{
  "num_attention_heads": 3,
  "head_dim": 64,
  "hidden_act": "swiglu",
  "norm_place": "pre",
  "norm_eps": 1e-05,
  "positions": "rope",
  "init_std_down": 0.0,
  "optimizer": "muon",
  "beta1": 0.95,
  "warmup_steps": 200,
  "schedule": "wsd",
  "batch_tokens": 16384,
  "doc_mask": true,
  "max_steps": 7795,
  "dataset": "wikipedia_en"
}
Each number is 500 + 25 x the weight over its row's rms, rounded and kept within 0 to 999. Layers, rows and columns count from 0. Numbers have three digits each. The size before them is the row's rms in percent of the matrix's.

# layer 8 MLP up, 512x192, rms 0.155, rows 414-507, columns 96-143
100:491499519480511528483518488542516522508497469498541483477479468452545544500506486491507476534498541511474506472532539481499497512480499533498518
103:493500528535522522544474507526507475488493489496496490438526489533513498488502518516501503488513458496471518516555493448520522535539496573469492
100:515499509501468477567472480481526501517496511521463511470446488463497565481459503539455484478488490508476461496502532525484496489453505476511532
099:502494486511452531523439497453556503525471524452459509475521494513569519486494525482528488491475472457482463511493506513502496496463484477508435
098:480493524468463492511482545483467478488469520489481517460501503535490502487514549504549542507465493502469469466542432461491523498519516513476486
107:504500489487481488487422494458494495532507508500498510519512481533475518427501542492538524488531544509459523472510517512503530486543492480479517
096:549530528512510466502500515457486463491513500501478465498463436507540541483519490482519517501500477487518522517497494484538516455485461502500479
107:509509511490529499475546510496466492497532496489481526483510471511461537492441501514500491529513485504506513473534511514524437499484485492458488
107:506535534513487475471514546504483531503490500486511512517493494471471502491481461481482536517450510458498548494500524481476510495474530480503523
105:523488476503495500465487517475488486498520542507536479496518546521471438527449461514480488519480539507502505518480519484501516493520490462484506
093:514533471522498505494520505484522483479489521467510493451520538513460533571483480495502494448519522508473514511481512500495442509492568530475530
106:525494474513438527529514497522523522544498532556532519506486510428452509491512500502481529537460509481474492518497553518477482539465549501500487
113:537495496518515472578507517448524491491517486512520510513491492478531490511495525481500495499504515505490455544465513527523510552515547515497540
113:485524503477545507494502491509507518520461464468482466476485500482509504473542495491470532531436487470527446491544464515487508478511539513480531
102:505476486556497481513463525453499517548436486488485503530524503506482512495477498518499528519470524514471557524593486522492486536493492521502497
098:489490514478507510492541504453487533476540512435491466471480539503457500515454434475513465522474495535555498474522515476487510490489520511485514
108:495480526492505490534489526507551454490523474470463490519479501500524516502507486528509492506469534489561492463478542500478487533493498530508527
098:462518539526497499543460450501482549512470537500525508494479518540538541496502488472508505472488446526480543506515498497461490557503496502481498
101:479519537498486481513524487522479508483502470472492498450506501498479519493482483504532520462516529554547537528542464517529494527489502494501494
104:508516536492509530517502487519512507503529474519500515469512536494476566491497488528498541468507537508493541467481465558489474534522449509495501
087:481521508507494464536507477480557522483496504498480496436492487529492514510486505512504509469476493513474498511483547486523501528479468490495540
037:507498476468503492514501460479501480522512488508533475485469490492513505530464467500484485499471486510497473492505467480476474466480536528490490
110:493482538484527514475504518488522486539534451511511479519501523506507514529494481513521484490515495498528549528461494462448511531498502454516534
104:491475491503528514474483512493527492522461506524480545504490498469486531481501480511484509514500479512489484532491470480530460499537470481512523
113:477561498516466497547479503512541552491503501534492526442460488476493545495505520438536515505525510463511524564501513510444533518513485474511485
113:457507500496488530494480504501530527471477475500511518485510549527483496506491472470540531524547490500443488450527502482484512523513544505427524
102:508496507500505477509526501489527474500548489510501518473488491498494539535485499514538524512499455483460521522451531552473499495475474539456496
102:481492524456470474521503510490493481535493502511503530528498489487481519476507527487528502515459412475498508491471484543504543511520488467512580
079:548488500494482512549492499505490563509551503493501557517499480497527494519504499521505487549521459494471505485582524480502489486465458490522498
080:477511489482510532504469510483502511568511528479500480498465518468495506435516478501501526492485501538543495523526487468511445516491533527501503
108:482498527497528519495518460517509489503491550507483507528485500509532519472489511486481530467529519484443478438502516538489505491513449486523505
110:495504494501520490481513489521508476505488478508489490503549480481511498480509478511493474494505497456512442501522467469493480519452431544486489
110:507537439440481475474510476492483517475531501494504511480508493496538445505503522518515467530488477480517520454464490528509495499499501524545512
105:472493434509495512498512525485494483486518523439517495500533492485480508527469495491503507489523492505478535481473529508457488512487487527543484
105:499557486479479488512502475473495420495520523510491485451486474515489488493557502495488523560480524475548499512523530526483567500494466480487438
101:496495501475516484500514491501467468506554483481525455496526497492526508542533493492531503492502459479492474491509492500473504507513497519506474
107:528519512482510501579517533478477519519482510457508515490501518510469522495488513576502504478540455470509518468503480450514463492474461519500473
115:465516517490525445449467506496494474550478487467519476489505476520491517456439533490493507492498503460551462519464511495466487450462531485488486
095:492492474497507509479476505533509506443502497478467471471489454494524512495533479523461513565482472547549495460496488485511504516533515500497511
115:540482472537515527514524524488510482462524487451515452478472490485479536482503502473518487498492435471506494476534509505483534521472467482541493
094:489469512498515491481501506502526502493539493485492544495447526465521498502489492463506511512477513474544515484460535519483484470496506495488420
097:528560490517463455521507523521466504475518471510452478478530454502499493523510521524513475492511532472515492496476508498510527521525472438488477
107:496488457463537486512524497482490517499436481466510529483543479530456494506464508507499516467479508487511511528494509484495484470510488463499496
111:491480495455481514470473524457474477522479516494505502487489527434489546518507494491511509502526493525530491505533506493507502451548537487496534
073:460503502535506540471509520493502429537494496501482539532496461486509536488497480495468500518480498480483509494509466515491468486500511532523530
099:516477514525504490532507517506549485510522507505502490482478524518515532452523505446481537502495492459451510498511507506501463482509532539496509
087:537498522494467549497552537489464551496465482494506509515513499462505459502478476494474497507513531491483485482461503498454536461488504513506525
076:449482482496517520521532492515502542523529524511545510461543561490494478471558514512487507498456481439489520511520449512516506504483523514490490
102:490528507466501531539512491471537506487487491466508538501501485470495522502511478512482518515527488496486498476484523538543474543521557535490483
102:479429513507490493488501498491466480502463492463507490531500523489500526493476489526436482475487467483554509498517545501501488516469513491517520
092:534457498501488529492532509484474545485476518522520495530505537513526507458480551484524526510502509522422499467516498476568530472504520514497508
100:479497480511483459512490499476474511501510510537504536499447452505503493509564520508477457504493501499522497505508522447519450491501519472523468
100:498503509502514550525487502510514481487469566482491496514477502510554494499478521503511484484492486498462490494507498509469464531502473507492519
108:476510433542492537535489512469511478490497503497524500505510511440535491506560489516524463513462489447523480497520509505505487537501464489501508
096:560517456508533494513536484517491548498503507475535508491475492522501493507500491512534523454518523461542486488478465503479511487536507477536425
082:496484562531541500524521493448525488543509543505542515518479512505497534516514467547499515504515449465523500484540511504450531478502480513486480
107:518519483495474495481528456497541520479433505483499525501471491518487536482524531454510481505473504534489513528514470524439511507544524491501472
100:491496495529555500410514531490522537516511510474508513498509486520495472519455498515523516473464491526536481503513513528495454476531486511508558
091:508491497463478503467516499551471480469497491475510498499513490467476457483495517499489535499483503448502524470480511494465498441483527479502495
098:541503530463514517516527494475559555487519510521541481503477458544504472505479494474496519488495481508466549521522512519476498499469498500494534
097:486487490468460508484482477482500474549500472516516488555540527536497472497517487516505523496498507556464466460502514478500504490505501518514493
109:508477529480460524533527479441457495500502502464511485476541555502486513488510510488480506513482492496504490500481495461487525510489539533535505
096:486485498491509492530479504503534527507482494530489486499493487474452511509497477474512497488490473474468480482499494479511472522508485480535493
099:492492515492520486494485492505537499493467483488468533530479549500467506476502514501481517516484472514509497554540559511508456519496500519519479
110:508452471499526520477520493479473478466493466481491540519509484480533477531497529472535512455480506473513480528490488527488499531541497550473540
120:482509546515490491509527546504523529529509518561496482469527551455544499482460502486480491513521489470513518519508491484525463547451495507515500
080:544481486464523499546478483480502503525527520497513489521504526490543530527506455506471520523567520508498525518467450484477497542492500500481489
116:521423512508446501481523494478493501543525464482492545475487480512486510469527485538497512500437524484510525514500490520520529505538536493495487
089:520536500492518510488529516506511489499480491475504504462489480463521528508518476481466483471490509516490527487501523461540485443521512455516539
088:506515515485512528523494477487489481502506472530469496485485523487500476535521505536487494485479447493506510519460478494509501495537473484477541
101:488490478545533492488488490484474515524515485485532525498524508497481475524539519504476465511519529526506509507518472493529506503467477507493537
098:479497494480481464480510512531519452513520451490496456504524495464495536524485491500508534488486502511458539497516496508496476492434446529484494
093:532498487501527509495515467508446510474533484450548536528455486502507522486492489564491478526555502536539474493488470494508513491503493482516494
104:493522534484524521500498523531550504468495512514535529528490486557483472455506474465537526494508504487510505474505503486514516531562500543456466
098:495538475516515479522478456502492539522450537458564467486487440505528513477505512481501515499510497529467476483451526527525483481512514470509502
090:438476489502465465495476479506520526494471521525510480527465519487479500521511481504485558484525494496546454528475470547501504464496468513534495
108:506497484497480504502497506510447491483514491480461512508501477494486505507485539476487475486472527494509490493493509498460429516513489491476553
107:502520474505477522484536531440538484481491518491537487519547499508501510503509488484507462506455471501477523481480528539556501530524482527490497
111:505537502513435436492486517501488526502526516507529508477490488537467510451540518548484527466533484491497451474494516520524528466474525518487476
089:509458503548459502486469508495438537445516495518523512459544510519536498506474439509516456509548467509496440509499482525477483532514533509469484
088:490471510530523512517520529514537483531533463497452507493466465490481525515498461519467490478513521448488506516461474447483501527545499478513494
083:476525528492529498508485499477497478490523499484507483530498492509496462570480549508471488493508533456542500480467529474510457513504479536484553
095:523481533537517503465466485497525508492517509510488456464539475505502518487510512511496490487488512490537439482506497530516518486454478553491475
119:460434493507554519504465524492499513510504483492463500505476529529473528473499514481538464511465466471493504477459482511497455493479488469515502
091:414444516512486521500493481497490553499464516502525529530495521502510478507518513542514524520543455530470533512493528518516479506492488505539515
112:520486518480510466528473528505489513495499478498496504485510498522500530514466487506481518480502491515469459543475500402497487509472490467512486
112:516475498545447482540501559468492529476494514492491478533500502519525476512549527510469531505533491479489465473494476514497460457483493432490453
099:440489534479532512515503480556503509480502483498508490515501505539537516513481496555532556498546573470518467521498514525448515512483534499521553
088:488468521489451539499538544485472468505491522487538478483495525473489448509507543475483505497496532498514505549477511450486486513499470504506532
098:494502499511492518506512486459493474510476468465495496496570497521492505469516473497521491488482468498459524465472512500477525444482482484521511
108:483494498511538509494541499542535514510490554438459494522457469507479487534483470498514482536503543518440505493477464539499522519470472512484469
105:519528496509505558546486504508502489499490505504490556510445456453512495531487556512447512520502459444490550480508507498517455480503505487487466
103:502485512495500518528506528511491515523479499464501525474512502512507515507512514492528479487500543538440489501527499488463534529542489499500468
109:496501534468501528480477527478475470539484491506523474468481518500535482489488493481494549490518483503509496470519536517521513539499502511482473
# layer 8 MLP down (transposed), 512x192, rms 0.135, rows 414-507, columns 96-143
096:494523447516522515494519506490547491520497487485500485530458533482506509522483475482438511468504530501518505465527483508533486507479491536576532
107:508438489499532516535479542517533512520456477489529485509476514479471496474492490529542483487481531508528462487492514511491493485545464535506495
109:483447477494505480506500500510513496543465510510461540485494508518478508489527509491490551476502485489524486509538514508495487501456464488513521
098:520546521555528474470467469486470506508485486486530543481512477510485465513490430484468486519451540502485517504498506503458491501496556505494498
098:523503430502513516508507499503537485467537511483483525536477531481531474449477518490481497471502470498450459473545518458509501509508480525494501
106:499530499483508537525506488466443530496485448482476523497505463488546502479509514542507481470520540507504494464500534510479488527502474478523475
095:488502511501506500447505512496479521515493535461449535526480550525497435495510515493494540477483506542494511541508538473510472488469505498498507
110:532531478505504488516502492513510504507486514495529494467496463491482479460496477503485521502503485516496507490522496447454523494518511499459479
106:481467482556493476531497540483546499478526528496473518516502516512478528540514521488493501470490459493476448501446488521492483483484496512462468
107:489522518521510492515488429503479495528535524534445510530471493497509491512526510530475487467584496490455518483500474527483465497491472511516532
095:482547551506543477486533507494504490455520510517535508488475503501502496518485483426462477479527499499541500500490487495482475494476513542494493
106:477570533469439548497484488492520505497517568511523542455466511527467504504514526505488533453477455488483485493491505570522516527497501506494503
117:490464480530525502474454530545533508463497515509488498549480458496515504489448497483477489542525516522510531492492506508535501515519554556474492
105:489479480519529476504543453524491471496543499499494530515487552510493492535478545448540541498473487523541474479494516500518451528485472528475480
103:490465486523509534508496525496480523538520498451439498511468469490507527553492539496479507471540488539503489493511465481517475536479554544479514
100:493498508530485510463486483498486518516544517483531478535463513540514532503528504476530491493452488517536504491488520501504522493498477483523548
107:476497495506503528509503497497533483482481491498533501488536478489506456482528505461541493466473531546488453502457483513455466487478509513471478
097:483478522478519558515529508520512486504518493479527551502525533508497497504508509502518470416541505515498448502506504453502482514513519509527494
101:564547495489477532541522532489495521517501484478517500500487501516461515475542476476555508553490505516515479565510512497498537500540507520537454
109:485482488510471543562497522501536502525501490521533506474502514491530492482484496466513508488519490532542554522493519509467496480514518484485468
088:500548505463498528509482465508485516508503480486467495521477453449511489509515505482450471539474482446520501480478492503526503459501528462524505
036:554513533530520488498516510494516478480460497525478539475515493513526517483479469471509491513498464509467541450478498494470507464469548506491504
102:495486508465517501517471544467507479524512493481509481460550494497525462462505498525475481533469520505543449457494485508485487472486502502496482
106:531478548477528527479525503506518485526508475470493491457547495481503472485503450516471485480509491499510529502495489553487510493477500496503486
111:498505481496481504509514512477519478497522487473444509516446454504470498556456525482520495520466518514498495501514465523564547519482509502498502
112:526441501495532453520495524485486479489525481516502500497475468526562492526486468521487448474476483525470534503471491537497508514479479494528477
101:518484498517492501525487505504492495511512513479496462522489530478537471511497481500518480538510544479473472480495507557540487478498510446532535
102:477507539467528460459476490498510467484472483486483482508511492524523548495495442548491505465479520520514542514517505510512512490494517549517514
083:453528477551529514520484501492488498521523489498507472458486491487469498511514506482448479510524512478450467479517511528490492490489544492517483
083:484552472491485491492497500510472537537515489516500491487472494457509492500491507491458460514528507492519487473473493488488505459546537537524488
104:500494506481450535535471496528517547514514508561476507516437507477469495487491521492467491503501508504534517477525478528523487507491514476507522
108:508543496540563506479511533447507487459511479506460522481505533516494515525522497547495497484472529491489528491461487519507474491516505470545486
111:469516529509491504539506470485483513504475528489523501464493558517503474472481558518473495531524498515493495504511507526538481478469469499510492
100:541543519487473509498494503475525483528503507502501521496531499534538499508490495479524553544511533487464533550484479530501478498503577531520507
098:452486492510547501485495490485538492478493511494476527475489521491517508493512544525455500506535503537506528477517477499519478529470519519516511
098:470505489479528528507488490495509492492498527517508511478499499463528480543481531511528542506536516481476478500478519483508421515523482505529468
108:463504502529525482515473515468462488542499542487461516536512531476476523520469520526526494455523494515489520480468512530493458490485500488475471
105:504457523483527462484454482504517489412510524473503533521509502498500501467543509521518484513525533497483511498501494522531454533468484494472499
101:511555471496472498501525471487526495546523528520469487524480523461506488494506515466521474508537497521506519503507482508522496457489501509517508
111:501464492474430539480492463477490510499481539514492484488496508496442523494479519485485499501477451481489494493492537455510445509466485478534486
101:495502432500512505491515450475471527509450501471497515486498485485505511467463493522510507485506507497537509572493520476481525493453437474510477
097:480452531515497479438490508506508532523495436468510526488492484505485508489473475490507477439496542538490524488491526527508508526541546507481440
103:448530490508502498492507486518495484526536507496487510501547492498560493464493493479513456487445501496471475498517506496470482501508475505555500
111:493515518517512483511467501500461530474489511490468520543524530502518535475489474504475434483532505494478481470532467510482517502497490527513504
072:469506503500509505497480473501473495546471461510459511528475483472492488511502482519516504509474529501465451490517454489484509495486548511512532
105:526487503479560515531499447445499480473580457465466486511500518481522492516508525520504483486536551488485534488505481496551490559509456511481456
087:530439487518491494526501521513504503486495516545473487481484446533441516545488510496525474509560491453472495463473488501524468518509491529485491
078:525536498502527525486474529538493487524501475490503496540484500527500489485518511500532521482489457476506538481495485474514456501485479500505537
101:506554498506511488472453493483492488488517523506464420519499472498543542494458500513486511545477485515506487495543493490503526503489489483504530
102:506433451470493554506549501489518476503496520482489451487534510479461505475523525493526500503500456492522509473499542474512523444483492538519459
084:488495499529481468461457521504455515531432465508498509488538488516546491476530485503506491494507490512513496519514532502457522448499526533498522
106:498477486494511497466461526521492537500489466531471524480518537506530460515516480499529550503533470489505509484499466543495459518511494497532504
104:505498501501466534503510528492534487498484517513522529517496490469514511477498470485470551540506500511542484518528468447523488474504521480535516
105:476451546460488522541499488536524523483469522516479467479522478500518504503534533486502461536511495521485479473489469555517530457482490459459497
108:475519487482500479517506460505496472477465495513512485521510444484482462515470474492505443479539507433507546525469507524502452489481510497520498
082:479515522522522501533482500504527481525538475538467534538538479495499473486510501468541450466492490501491494482542528513477552487514470458526504
107:528506463482530476527486533476469485510533514489484501495497490483491444508536477478504504524497468508500505502455515512549459522488458539525500
106:486482499496499513463496480507489500471483499467494474507476560449536514482516523470499553485490481492502489502527493500526463473527501488469540
093:523506531502511462490507504523501491485513485463505492533513490517470535510495490507487523504483473506519479508476443485475524517528519467464522
098:509570512462477495532507535445510498517511476474451499526504511508500459492495526478527475426532475534465488488451476481547527455489510489520500
101:534515456473481472513465493495504475513502492474514491506455484480473475459496480487536474508477510554502548485473488512476531503487454494511562
108:473552474525511510487487517493495493452488507505473505454494451453484525534505487482470483523501497509504533480561497512490483531486501452500431
104:529443517513481495503526519507512460537480506494512527502541529464513492493482451462486530509463447496516538499459522462513493495491515538531487
103:459513504526470509497530486499508477432499505513503486503525550508506513542507468522487476489456486471486479512532493478501525515465503515495481
105:534517524501499484433532514451515444525496465440504533454452474485537534504504464496493576479517451525503488490506489501437472521547496511496533
119:530534521504491494479541474504501508522478508501499468486467503476472521463508485477509506459502404528487504527479500507483498559530483481502484
081:476480483467483505474484529540520531479495488490443511447491503514472466516472484453514496509538522491493526466466517510525536540489476527508496
109:509513499512555548460507482495540525489477467526481488518482489483495501463483484493504478489482489524555501534493513501502520560508494530514497
088:503457472464502504517469512512515483546473474503482524495486505535539494496481555504492503512537512500512535513452487521538559488500515512479474
090:493510455493522486475510476524494468482488496521560485491519528485487493459462476539537515486471441530492505561475471465475457494511476533513492
097:461526500488467479502506509493493504497522517488486500518460505520530551538503485508509529486480476530485484504506534508485442465498481469528513
099:483526503482530478502513486487515501499525509490475518538517445492513517494493502492509465515489459523532513454464507497508470506505536521482498
102:495536484525477525506513508509518535477528529476538505504509468522481476465516526521523533538526481476511455478536446450464502503492515525514535
105:490480465560531515493508558513444483501476462503514507478530536497492494488487455512537493495508508475471461512526458470516498474491513504494482
100:527499512461476544534483475526515552481495524530547499519505527497516500506517519513488476540515516526506479513519483486495527483477490500508428
092:547488510514511503506491540521545490473442556509522542493487501483481509531522528479526491502478489529503496504489446458532482494533496506462502
105:539496496537492551485456479531512501478545553463482501464458506510545476503468458515509477494465507535506474511510522498525511540502527514505558
113:484479518496507481499518487472544472527543504479514484491521514432516509505485441470515500523473519507494463450508498512481494514502512519524462
105:549503527488467438526496482535464486520484508497509512529520491506503558507509448457524506495483451494519516475515489477497531517509542501471527
082:484533488487461519496462471486518479493503452520518506508505493511502509501521472532544532465523486537511477496508528475486509512454500507505508
085:530512505470456483523477546525492502487479542534543525499535491537552454506466488508527490567533478520459556488487513554491491467494556505491531
086:490454540496461535498500486489479545472465492468481502505510505476506493500489478544451499492504508464508475475521504529494549558475475486469449
097:484509486461512569531512494510502462492478500510520501514497495522506508490491501450521512524509539481476485510506466503498462501481475475496489
108:486474492473486470509486422504470541510467442465531485493490472502533477510497508477492444507496526514470522494470518512460494500498544507513493
091:501474515503485497490482486521502507492493513496501529478506510508470485473528494519521480470458518460457474507518453461459535483491500524486500
113:516541525522443523503508476487522514478448496488520510496476498511544484481476489488517539506479498493470502495493514520522500508520516466519474
108:500511494499503469479486506491542473486512542573484498551521494490499494501500478498457514504543516470495490528516510463507485505482515500518461
100:504509514490501501486504523534488473519501505516523519498492485469501466467536468465458514470505483503501526513493506501502501451531509503503506
088:496496479496509520466528479511534500489485474502457528463485506502480470485491513546539542534465520488515486522515471506504488478499470489532468
100:521515505481482469480460512465530515529452472548491522506497512475534455503467514516487471486494488408460502492496479512478489454490489495527516
103:515457492501482539548531521555490494521538477552532526516488499511440539471512480478508454493517484516483535476486504494494490471522503476518491
111:517523559441532497471462559499482520521515533516526479479497504496493497524512544501483529491506506508496518540472486531483527474493529529490468
101:431463489549497439518504493487525539521474482526475518519502498471496529480482548532469476476544509467495525525492513488528525467469490497545539
112:503502466508488502511526511532526488473484510493463490459524456511514491506493524479527536465509545456478510517487549534484453514490466518500473
# layer 8 MLP gate, 512x192, rms 0.149, rows 415-508, columns 96-143
102:513517539459460472543506529503500512455460509487484501486469460489529500522483481512485484510489500480497555454489558522466494480492549554508548
106:541456508527500507496474505489520432511483521527492544483474519508505505500520470531494481474547523500479513528505440467537445481524498500471491
097:431484481523521482528539544497520473471511497481467488476534505489509489509495488493501503496458507518523517480521510571523496483489501496510497
100:507487502501471482508491492498447475506465484490468508503442515519518527501550424526484470511485504493530510503460499443511522527456497534529448
110:495511530479485530514490517506471523544504553525487503490498535504500525516496437541471508480525478489531489548508534510456498476480508502513484
097:502528499505459495520482567497521465499507519459516471484495455497506492472486487481509513485523510565481516519459489500492558467492502464517434
112:475501453480492529523506513509504461469488489469501513467498500510538457484486519475546458567530496521485531502478489492522501519474467510473500
106:511450570479518490549498518492534508455481514521467473473549445494513486472486489502522536519506490473478528477508497531499479481490527475500483
113:500519490473510458498492478537506525490504483531503516541530507487524500483530487501471473477506546519504519518520491502521493519503485508486475
089:468478575477518556494502534501529481452521493501500485551451508440495523462458477522520472509503461488526475485503551498507513458481507489518490
103:509485490520545480542468520492457518510563469512431511486475510471506475468465416484527488525495526507479511529459550509526493504465538504480493
107:499536515443480495513502477552476490516523512519523523462515544516503480535503484510502554502510546486509474516497466526480502498478443503498524
107:516532536520498480520505499497472482510490566536489512494436533492533493489495478500499499495497436486492537485507528538548507519476485438495481
102:515491509523530491525549499490498479516489478462518485489479516480486478544509485469503470514472504526438502511510515484547507476526486510492502
094:456479513476454521493523551477497526505489524477542475490502534519490521555498508518502467497498520526511454483527510459523473536510542490510558
102:490492536445500468546489498505460458486484504461494495512510483530504539455487476497509479454500507526481538504523485478513490556486515487478511
097:488478477514477465519482489509465445519509517506541483468523497510539465509506501496491481497439504529513496496463498505527518478480530489500525
098:484540507511481476490532508501480493536479471488475527502479515483472512525519506439530507472505548497494514485569493485511540498453522491482561
105:537538505526534514505475541495485473502508535513520514531517492503482463487458502461537486487516493500448532508512530485502535474457478525501461
087:522505538489509534465490476504513501485485486494521503513469561507477492517472463521443511509543515520503529497495520501506507519518478493500553
037:500509527433502524516465516504480478457538496470475505502440474485487518510482494504505519509480490532460497502500487482505485538528491475460525
105:479497504522483500497528485489511518474551465528490512469492525502526509527501473485537538496464506530470488477538494488505566497513485480513518
110:463511465512484548489519454498516494491498517487492478504514510476513515533511521488466452504521511452476482484469522526474506550471498474425513
114:497495512468463458517453489522496508510505540494500497515513513451551515518482556479492455525509509462501507480471453495499524516541544488504513
108:541500508482448498525540517502515483476511505494527483521534493482511461481497475525525478481515478480500457480472521523533530502530474528517539
102:463495489533518562487458547502428501486485491499514550477517501497470459510536511468527456510487504524555504489520554481525527484482527522503497
110:500503485486472526521497550511518486474497500512484496465519515505488458527483537471530481550534517553509521481478492527495499500513491495554500
076:507490503488497490488508544540465473473469492492499482486529513520496549486479463488512490498524530531512501487446538536456427493511526559492431
080:504480513484475520517477463515513496485500465510513533488544503508513495496511527526539488544463513455510478459491470495538543518504499497506515
105:468487479470454489463536502508490482477533518507491459478542505497490483528525501482477441508526479540526435505497475496518498501528499518504526
095:473496491484463528495501514474495528473457479502461454488524515489445491521470495547480473467510484512506492526480466464522501517516538510498545
104:511472544476468490491479504506482540496517485488517476456476528524499488483514462449543548493462495476529525496473515481522491497422489510513486
103:509462511455542540488490492503498532535532513489473483487513488465490473524472502513540480494511476506494509494571508503532486506511467500516487
098:519455504505503549485476507454510498470511493489506493530489507509508483493487504500488512525499542518529500456474476499510500518515468518515524
096:527485482542489484538514472514514508509495489476504447501506518527487542526515442503525523505485477503486502535500491532412458499506520498508490
101:515483498491495475501504498509466487505505520485481524510477536467509498522490488474489489515547471461535494482492463491548480480541508499514455
109:449485507490527497534520468520506513513475532501458463512521508482530513463463501525537519484536513494480512501526492534470485456440504469470546
098:478465527442514475496496523505535587530527478517515531519528454476484512484511525492487485503537500503514477497531508496540512543507519507499520
119:520471498518496468542532461491496508493479493490532453542523482467488508527530486494548514499529505492527552522501510508520526485468480478559462
101:496474497496506494426498496530521512513524469495468513526490482458524441444501576505542509473490525473501472523498546500489489502521465471497511
100:501505505428479485519507527516500489480486482492482465527501467467489505455485496539491516481505472496506508521508522497513485526530470485494471
096:481477537432490502491495491518470472543515504473490498466552517511508495508529479530515507476512496508478477502516514509507502521475485508478466
111:536441479485431546518482544476512526525479518535499474564484521478500507479466488489477497505553460513522453499528518484525497464550494493484477
071:521473520475487473474500490492493542461495473479518512472480491488495496547516523486488472502501503524463477531487478532542539494563514471500470
100:497500499530520501514487523450493527526441484490517509504462529510484518523474533458523492510518500498515541488463491500520500493512525520507512
083:492490471512529494506523485506498451470506510530533539498459498516525518488539488484498500489476512503492498493511462507534488499466503540460519
077:492468514547522478521468524475516509501513493511463510540482496476525462499579509506518509510496502577490497459493502513491478530504510515512502
105:516532505485508498530472463501505500491531505479482506476524505538522508480551512509522504499462532471460519439452467487461511555509501529487489
102:495497485489486520517463464481462481551484497550510517501487482488514481472507533532481441507490480529509488472528501450544449469501523508504468
086:510498516506503520516537520508477496473487487510511518456528501514486512475462455518518511517513548514514534523498523486500493487498519521523542
104:540483518490504500506497502527490463484556499498525514498549505481498488472470525459534509524546510501513527498498494467497548496531512466465512
103:490487480503516517490521495479512472495516482516469503477455472488497490491495506533503484503493528473484503487531512514532497470471505451480457
105:486517462460503469512505524477509467533524499532497514475472460508561518509528495479510462516548474495495490469483504531514488491493469493486515
098:498482531510498506502461522483574488518510478487501540552509487481464491463475519455508515500465496524468504498505514549518573551527519518467532
078:533531515463502509490501493519502530514493539500536547530484490491503479493502488481516524464489492493458495475543523507516530491493488502512501
109:489455457552492473544509503495481534525493515488445477505504530491510497487490484465499463490497498500465488476512488503551513483556459465509456
103:512494533470536486514528527522531535485434492464475534490515515485533494516470506499521511519493495473559465474521516498545502500515543500480495
091:499542490483472477540494497522512501464502496472486504487507468520513531513507477481442496517512478491450454487513486530501529538494508487499529
095:492508515470481505501495488504521528464518505443527517528492486497482474502487489507526504505484462502515530512495476537544511439523477490464566
094:496483534479520458541463467507492520490483530481482553512491548465519531563518477519498519503489462479512468487476496511476521526489497510524492
114:494499499509522513514505475517485534490505501541508476470447490500522529534491512472520480508466507485531490483498508465508507520447492479494509
102:494493560485519501498507472561468453525509498516454475532488478509522450489468519535550517518465471512490526489486499515505515512493545564513475
103:477522506519536506502476477480468519511495538481487484503480459512510509489530490524519541496523525532493524509534515462532509499477482490497535
108:485496512441512476460491518483515524518474534476505502498514453490470510459523491507525519551499522458460507535489520484522512471481518473491529
121:485504543518525479490471491485504467492474521470517503497494533483501479507517476473503501472489478458515507534500501517473489526489503495477488
082:463521459486513497510529516496477478464519470458507486461489500496509474501499531515519479466522528517493479513511514528484512484470494526522502
112:520470519515473532459520514485478561533504471503515514537527481466449510480515500501523532475532459549523518526516489530502505523524538514493495
082:546514486507513513495509533491542484494466452491470511482491475510512520525545503451521505517497500502507474500498530490495474462469508523522560
091:482482526509532492444513471501504483506500515496483482475543509508480497465476499510544490504483509493491511503501511520498518498488497472515460
098:514508476425473467472488517501498503486500500512515549473472537559498511470488526474518474529435484505482496499503489499522482492507466521509508
098:446503476494485510498450513495545479515469533460542507467514463495514510508484503466512502496474473505485558480492513480507507483457473486487504
099:458484492504456536490547476531495508511515483498510511509511523507500486486466510522514546546494489501517527490501480481496482542484495475470506
104:451495527503495525511506523517482485533479522465471492499505508480509459597503503490437438498485516520459470491543486465512498497520486505494521
093:497486522486514481506512450499470483476476526457520513529474495530562511496502477481509513502527511500484479504500469500513515506519475514524484
089:469495516504476496475514461487523504462534494542527547476475499509522475489489426516546439503456513493516555496518529521466539456503530462528519
111:508450484470546506512463506510504491467506486548490511544495552470519479520488462489517509469486506518479523492522498543505532509501474472496476
105:486476506476464518491480482533478478513524543519547521560517468538493485485469519517483524479523501473487487522484475442499516493482530498510483
111:488456511507516519513485486531526486499481449489479525499441467512527514527467504451483540459464516487495483463492511505508494514455490518470491
082:478560506496430520478541503493539499498517502525506527484511492509507512561491481510482532481479530525515494466498474509469491486446539542520529
083:522518493486489497491492503514505492449471519487526538520498500519507500490521486470517506497448514475537486512489457473546493532502490509497509
085:536493531477503507525539462491524480537533543473502539576432551500507471538471473514495511508487472507537500491483513471539509489490486498535501
098:499498505509461505481509492531477473509552534499548489518501504458468475504467515481553496483535493523512526493498476495515494502480501473491485
113:471466549518481439502480553481475468460496507510544477473509516504483546500484513467498530524488463519531488530488484509525438500498502530512503
090:522481447500483484539477497502491482506496508473491511542494480485513530454500529534496480539509520480481489502565507499515508459486444460501495
109:581447501520480527538506536520510518485500490478520462510498504520493513485507465466531489493485486527559480515516519458488513519509448498520502
110:528512502508477474524481497467503515489474499485504506538504504502515504501503536530517547511519475516442520519517487496485454478506506503457532
099:498477482461446461504505473448466461501475523487484492494498525499486472495516477549499496482481463453462524543473509522543529541495493509512481
090:529517527479488548448470535523503477489486509471494524501509507510543483489505468459474475514522515512478513510514485475529487555513555483485490
094:532500525454488507473480499522505500498508478494500530504487561492485502521469478468481449570477527551482432515513518496510510531497469485535496
099:497518481513446425496486493468501509502562458525460478479561476504488496479479495496476531513529499528496483505541481453479501534507528502456496
104:502502525483530537467508499498474497502490488490505531498464498500491499509522532512525478544495448457476506503476470487494499492545512533500459
103:526511479537536527507501553505466498516470467468537524533436542488505520495499525518517505505532481523452521448495490469493497508513492539492502
109:556477538499477538475514502486501507481514506491473505562488464532565507519515480466518494474480498476492483488470476494511509471501502525509505
121:496470475442489506500516522447526543467477536473457499488481531500487499449516494489526488501513480541497462488515551436498477512450542470466514